python train.py --num_hidden_layers=25 --hidden_size=128 --num_attention_heads=2 --num_key_value_heads=2 --head_dim=64 --intermediate_size=512 --vocab_size=2048 --hidden_act="gelu" --norm="rmsnorm" --norm_place="pre" --norm_eps=1e-06 --positions="alibi" --qk_norm=true --attn_scale=0.136 --bias="all" --tie_word_embeddings=true --parallel_block=false --init="trunc" --init_std_qkv=0.056 --init_std_o=0.0 --init_std_up=0.056 --init_std_down=0.0 --optimizer="adamw" --learning_rate=0.00406 --beta1=0.9 --beta2=0.98 --weight_decay=0.032 --lr_head=0.00673 --max_grad_norm=0.5 --warmup_steps=270 --schedule="cos" --final_lr_fraction=0.1 --batch_tokens=[16384, 32768, 49152] --max_seq_len=1024 --doc_mask=true --train_tokens=315100000 --max_steps=10518 --dataset="wikipedia_en"
Each number is 500 + 25 x the weight over its row's rms, rounded and kept within 0 to 999. Layers, rows and columns count from 0. Numbers have three digits each. The size before them is the row's rms in percent of the matrix's.

# layer 10 attention value, 128x128, rms 0.147, rows 54-104, columns 0-127
127:533538495486493479484469527500539501540475518483545483528499485451502515487523483511511476479542516554503534485510498558513518519510453467515501509484513499490537472509497521526518501482509485537479523511506531470545460497530520483460537509496534512537485485492471518451494520452500492440462549505499504503519470504485558466502493550504513487526474477502518484523475491510521512503486
102:570534469456509497476430483506522535514481534502475501537504483463523530491533495490525500481549491526467520440463499500509524536532511505507511531490511503478506520493522505516505513489517493507464471510493551476538522517517504487521569499502502530541497529485458492492448496504495511497525515473513508505503479508490511461489518556489513494471463505502491494534496504480547513539481
121:523493501544483509525539538523546496494468513508540525509497496492518530516544434528531498498456483454533492475509462481510498468513461518509547523499545509531471502501511503478498510488491485499466529500505504501466486505495507511463496511513523454476533485499514508497521520518513485421480520524515492491471530504468551468508487495534481511498508483522576503520495498458481472489521
124:486385515502501481475536518520467514510565464487477501477482490521496498509451495470500499513483536509511494512549499522477523483543485533492518500504512490517554471485489495512506491483501485523566454469536472500458513513491498493508496519512435503506521460541558517531503483530493518526499514481500511538526515475485522500500500493494517499502516488526504536487496507513491511495505
121:469439495470506538502522465502515492470457448489515520477514441532508490490470554511489508512494483496497498494470490498485493462536497525490502469534470491523510470488492482496463481512508566480435482502512517472471465499514473511494516487457500506490511508493525510513554471516472538540509460504465506506488531522530496502516487489524514508435515501497514521468524508491496481478445
116:490450492495511494498522531478522477443447453497492503467516468570515493501472524480521510482471517529478462504473497486494499513517522522480512491508483483510517460491486440509479471512499574508471504485517564481494479512447479445498507463462537480513496524465514519506530509505463514551507482473468504512490506526535513501504504494526494506481498509486517501484489511514514502505444
118:515549522509501491501517502489432552486514501524512509523508540504496533518472471495499497471500527521486510521532506468491498466486491526518539475480533508505487511513503471499531516476502482491546513507506529492496558500419502499477439519493522479523521515478480502459499523459521455501487500490548486492536485505465494502474558469483478475511486500528449473484501494504471478549516
114:545550488485501476511482526507510542525493559492505522540502511453494543513551461518531521511495481413479500449478497496521509490482488523504489515501515508520461572498496507505512525492492454469474477524470505509468515499536511526493491501517497508466520485506469486478496490503549481467516526519559489481502481473450515493510484517488492495503490488523486503526504496451497471479522
123:532447475522500503507509492490535481502465498498486504477540504551511504485497533504508496544516495433477475510475506477529518523526508466486434519515502490525473504486503518493485493515503500529453508475483478524498470517558517500455534485505452522451503472565482498537478484517499497537505530499488530505501519493490524522565472511493527502521521506465515496501478503458547482490476
122:511562529487499475489513539511469530491496553491531496550472472490484536517497465520505450483505508484492500486568507551509507470487461538498486485512519500491469517505496505499539501446496489516500518505492518505475495488513511507514490500498544473477503496495497506484521528438548504409492497514504486478514460475478504511482517517489538487570470474502475497511499493482501481522521
080:481517488505486481508487490486538474456532511510491521495514431497505505492482456532503537490439467471498462487464464595512521503507513486519507529497498500494469489541492480532542496491520484541468483493465512481529525450479505511531448515520506514502511506513529511532463487488490512524564498520545535491513517493505526489508512510499467497526501478508513519510476497482501488452492
064:503521487486512548475479457510533526545487532515486523501427472488452495508502553519532455473508504481487472489505497470491491515484475509458537448533517498506508531492498503448493502483536505527506485501474477493515568535484517544497505518501513472502490460513479485446488503514461518497502519493480502488539510545511526535483497494477444487506518490482489492497495502561493502492514
090:473481510465505520518510515518522487474506501486501509481495522495461486506501508540470520503455488534541508522462489539488467517561531462490476483482511500472474483480510474514520512518497445520518490487516527510489492446491482510518560500528479519562498515469421541464482519537522509511503518512512546534469486525475517469547507471477514486492525532504473510484488511479493514479486
067:513493503500484515500547475544435499427500514508494532495515518481514490471533479499481495519466528464493494490527533499510508486520475487498487553494509506496488524519518524523509506465510509494526499457478482477527532495496479476498485484525547549488528500541537511538492524493535533447500464508436522505522498505469481463521496503507482518549519524515469444525506488519501519539518
064:498501473501491516519479508497492495510502495504510488511528483480523508505463471503458499483491463505531539475513521496490542483457524508500518528492505501489482455503494457466479500533488559522486520508510444498439492499481525452552478516450493477488496512495513458438536454500489510470542544496514497503509536536503550490473489552524508514515500489489494542508514482534517517461535
074:481472473506495456531490509527519513504477482497474490520527526488508506495527484479491513520522479501480502523504479504497491544550494542531432482495505497538497477520518499505506501458519498468528476501480538482502469468508495518458523476550474486477501475514487502499484448491484501586541509504525513559460524507518522532480490508505485495526501481456497547537507501483505489494570
086:473501498535514506479506482443529520539465507514524534526499456525544518471500487537511493505505459484450480482512519527503517502466502530505535528503465492509527523551491484535514486483492481485493507500476494467509558478491548519468470488471489499515488473521548467482516511441498506503513498503529461522546519492495511534494533535505495520516492452511509526474489490466449460470487
058:434553498484497511514514507497445496466549525476517486525459518490493496505511570542481500531474537490507482517482495518496481486534545499508468488487553498499511482525505493505502501510510467476539496515496485476530463455510488494466522502479501515498474423478472501465497460482461494444511479511527462485506482472499491500477492457507532486489490484483533510484515515468510464506494
062:521523510496497455498516504523461506471517493466478493503492461525519503497491471487486497561513539502477490507512524440495478542532524526508517517514508498477524466538499527510522503478515504482472493494507485511463501528476527488474438512480473532520455504542513468543544510485454470496539482509517496495516490493512510531546519550470488479534512500497537468516459516487525523553536
076:511489490512503458503468513497504509531519488479505512518505489517492513523520505472488488477518508497482515499521510379485504458547478523506473509518527498465518507495488451488515503521499523529425509465558464511482519462499493480496503527487485494495475501512496464427497489507486488575513501491508502489555495519515516481506514518505517514478507502487512501480491495511546502449502
068:512504501531495540493458508505498470466503511505465514473487492462504501513492496522498518471478494511526510475486507486487497435476493461478499536501518500442483492455503442502495501530514509533493510449512465490498554548497470466518484525435526510501518517496487486505494527520561493458505490468460548489536480479516507492460472478490499538519487474462524529474499493501487537477476
076:484531499508493518492496501517574502434487518506502522534527485488500519495489499514472510434438471510537487468489499560515510455520534501492506507481504502475464445473529459527484498528496501514490493481508474497479547543464502528468465534514499491507493515507492471474519449542512469459511482501506521504464541515506522500471509495494527534496496493503529517500483482530507530474482
076:533505501507493469501520458510504509530497529519542554538444494466474499484506500527535484509489513485505479499509550456491515482495468540500493493500545501500505576498515504518487502485506508472518514509458461488521561493547474523518515487484550497498502504505509506540512512504508516499488473490485498453584488548493484540473531510485513487503506520472495449476495494501471468495510
061:467482493492499535479497526528484508519458565479520460460544500544501478520501537462499536503495518467446540503530461506487465475505476465505491506522479501488543514506484526461517510467516466533470501450525524523513514507472479484558511482519465512457500514544482509462499504510512514498516476499523498522486488479504498466527515484483487487517504467558539470509490508498479512534499
092:538445495479511486516468479498494509537513503492474477488469504475469490525508475494535473519513482528478503513467509465500489526538462519528472474504521497512520550480465490519534500517491467466503508495517480489528501476488475533439561495518491498517491457475447523486509491532457522556485479462492469502532500478487508490487461500472469514523521513462464504529488532459485486456502
070:485545532520504519486491503473490511514559523490509484494454457530513487498445546534465504490516541465549486494487475498497485531482557474481522501474504500454518486526498526479514496515530511515501483529478522537501493480532510501543510531526541516459482475476463485522483533525493505466478504505501461467483466527527503556530518489470545492469500512491526504506531507477520494474481
066:569482490529493504504456486521493486502510483515477473494537465455491490504434505500537508498552428495479551488490522513508505536493513544484529508488498507500504542501517485473507506513514513488549509528458478504478506524507490479519539460464505490489476484529492506530516460546521522541513488479479512468533518476509499494494488548500501517504509501468481529468511495478523511483566
077:462485523492502511505526483487452519518515529487515514521498460487471508516459506521480438502472536467495484509475472514498528512554508521485504491517520496526564526519476492443529493476536534485465479495493485462495556523523505488443529539527499507507475475490510493498450502471490545506497481520490538468519512555523512522480544487523527488488495517494468503520466526507499488479491
069:451457516476492472486476510497535516517456526517509498515502515496467513508549469521520520492472461524487500504483494470518503474486460519503482484493485501542474513477521517480500507500493498507476479511487529511487534504543549552481477497474485487502515554467529495424457487445479457502488551511520536517491515527524477454462468465507469481525495498510543500501499485512485468512499
054:510471478452493508512507559525572511488479546491476483524533516493513499468504489494487525477529455533541544465582510532514504505514469508506462480537495502515537497505487503524530501535495517490472503493508448501494491470473526502518467506515450504505523495504540491520546497511492510505522482504498522515535507510494489506505439487514505496505531507498501511496535483552511516519557
069:490496496524496476545513488516477502492566490474477475483555521512499518489492511511533486503496463465498514506465453515489489551508514498486466507477503502507495482552504506490520508490514477525488487486467517494517432460470492476441568518551508517496512502500500520498445466513537485556544492519519507486465500494522495448513517507500504514540510509491515483497523481501559525498516
073:501488524523491458490504474471501508535544518501442455504505520480519502466495503513521481485508550492525507487473456462498521498444488537499485470500497500513555510498490529498520481543509496516481526528470474529553467471558510529473501526475502500486516466465500508570540528487508497498523510520503497460535499509515496525465510505541496484489505501440514503512515492546497480532490
070:454511509475497520501512518486529501488456515503516529458485489522474495496517502547483431490514486494478513466496484560508497497548575522473449501482456502507519531506491513490509505521499484505448486510482542499498534459545525502492485524499458493555473462468502504512478526480490490513522517523486536513520492512497453481492485496507480478456521525523464497497490508473469500538468
064:541498516493493494497533490492480499529534518506496520449474539489500496473509545520549438511525528496481509488550505502502490513555513507487513486522511501543482539513489516482492491484509499470525477476490530490525468470505508517436535499571462516514507417506491504483521513530493531525475469509497490534490492499498495516497512483502466494493527524472438493534492519494471514531477
071:482548462504492495476546456478509492472482537511547543530498537465488517510511517504511527481459518503512490498461558478480537514503525495504549530506571496511494515491515528508504493506477510510532524508511446499485513518517461488511475504470520507528495524537530524479532498487442490500521476494504530482537509522473510562494543527496552479499492495498502480478482503509505543517496
074:483492550505500559500521465523527518465504510517477541488486473494466500508482498537524489459462532495514474513463437504524498505509514491489519484480516503510501529498523492511487496507512476500471477524493493519517520491518534517424542527482490499550491462483458513515482555513513486465497519553469555500466462514508482480491487463514474513497502547484509477457499509500491489522453
067:521455499510492462505510530523485469495530490477448467470535503439503497488485511490510528511526465503471555490505491476520487561509527568496487489477477503506530533498495522506529507509514520496463488517492541536529454512525499509502531457454462537520491518502496508511493457498532471512501486511509519511508484496529443517511483497506540503515498487491511512463532499479518510565539
065:514470481467484463491490481502545508459518534542506462481497485495491510506464463525508497515555464505514455487504498503500521492484546494463486492480446503506526544477511498518482499568504514527487491509472488540472547560482532534561500526496506498502512565483489486549511471510522476482476511482469488471506496525489466527518448502507489514484493509500496530488500504532485499498513
058:478519496443507535511522495474502514496504488489508459506492501479469519493499469520509512518479510517512478502506492579490490536529546511501540477494557495518508515519521505520512493542493477465545481474502500472514480499464522500417513517483468502550488450476494488514550483528490527502480437498490494493528484523512491468461499484499476473518512514481537523502470493550509518486466
056:471471484473499500467499500514484519494486460487498488492471543496541496497545476447489541525484512537478499523493496470518501520508492508529494500474458499487488496492492543487478500494498476461549516496484519501511462524510477496467515472506480503522477471497490519541510508518488491510492487479551499517524501402471472451544493507509471500531500482509491496556478509476483467573464
087:480470514492494482487524509526505481460537473485522548475447542508526513505519472482489514515495489521516542496487502515507494563533519466505502508504496502475498441493524506468501511477501487555502494499518510499471487508420511454466492522493467506542479513526494523466508458502474509507563483530532532527473533491484523500540521516515466506526527477521532511493478502503535519494536
074:516511483492488499464515482520515484502492524513509541478481477505502515491478496489483473483538460485487546491554509471508488528536520513494551503493509501499514516505502544532501497495501537527454514482476475520498469522516554477521464515585497525514511541533552471511503520447534455512480479504455511474483474525518442516518486518486478509514508523477472485503492486517515535536521
076:472554499489493503488531522525430499441479493489533541502449474555512485503536507499479458531494472470469457515476543478486490474519510479488486555522506501451515457519516491487474502480496503525498510476503489517512520518480489518542460526521526513492472509521523497485471542471537492461506486503485512490480516492490526503503537514489495474471496534553543460521490500487513503495500
064:478486519469498513506472518544461513521499485512507496490553469530494504496513505488461544510466503501504507521501395483522537531491474493524451526503490498486461491501506501477506494492487468500512474510498491509541477465504517495472503491452484506480495481496534506562489524505480489503519484518506496535515458504507460422519491477524486511508523505549515448510546478510519484528505
092:507529498500488510482535456525524478413539514500548515490505521480493510502499499547482515488467462506529469520474521553505475447476507512492514524501499506487491481512491494510489497519489491529512508483480510524487514491497495478557445492516505508518494504486540491496492521539560493440469459497497498455456553500483530531485497529504467499491493509532529518495497494462465514462515
061:518507485482501484540483526489493502484534498512485501514516480503512516487507414540493470492519435502558511465505488508518532489471482474509436481497461497490466485478476488488509498510489495492457499487498472493533524512513482472553500527494535509477527535487579497494484520481545476519485520492513517525530506523483487455505473499490530545512510532498517484487532480534549495504523
057:507484524462509525491489535511515493468528512507490451517466519511528491507526510473538541479484502560520526481462516521502511481473499467515494482485488504501510485526510491471516504537486475491513508512489480519547452456500512515511468532451534482471505455460501541561502534521505508438525509536523517454492535458458493487516503483502491506526502481518505498524542487520487453483485
070:477475498466500549500499515485528487510472512508484452480473551472493488489496480531503522510499527582564485473501534553476512493453518491519507492466462499493491537491511493482496496567483480515547500531495515512528478488527514499548492480459514519483496486464489525546520544473497523451463491524514504466502519511493484494493490489511468486495475482498506511508482492509472479523454
081:529495493497493483496504525482429478546539521481503442473482471481505500496471451530517469499538484501514576488516508492480497521499507516510552483501477498518509476523470542492502497493502505546502502501524469510525476503506554457556510470549516553495516533510542500480498496416498498521490512497499492513497486518506498498483536500484482498489489479489482505513504487521514506512558
070:504452488477509503541488520485503485533498516495476455504484510513489499496507495531499475494487453551491546463508495491510466478537488517520458448465494497456464474478470500503502502518509467560474508489496498512486465464519538522503514481534477503510503451479464476461471517456508487525498516490480500531515492472472488460493478480490488507484513513458472523539519502450459457461477
067:474532516510496515489545460491523503495535514499545537501464473501490520525468503523491503504468497494541485504493525517507508470489522507503538453528541498494523495478474495516507490495500509491503522508491456510466544533504523459517467507509496466555468496481539483501530506529454487458460479473515474454515543548517514578489507501476559492489495504494514531475481512462488503488480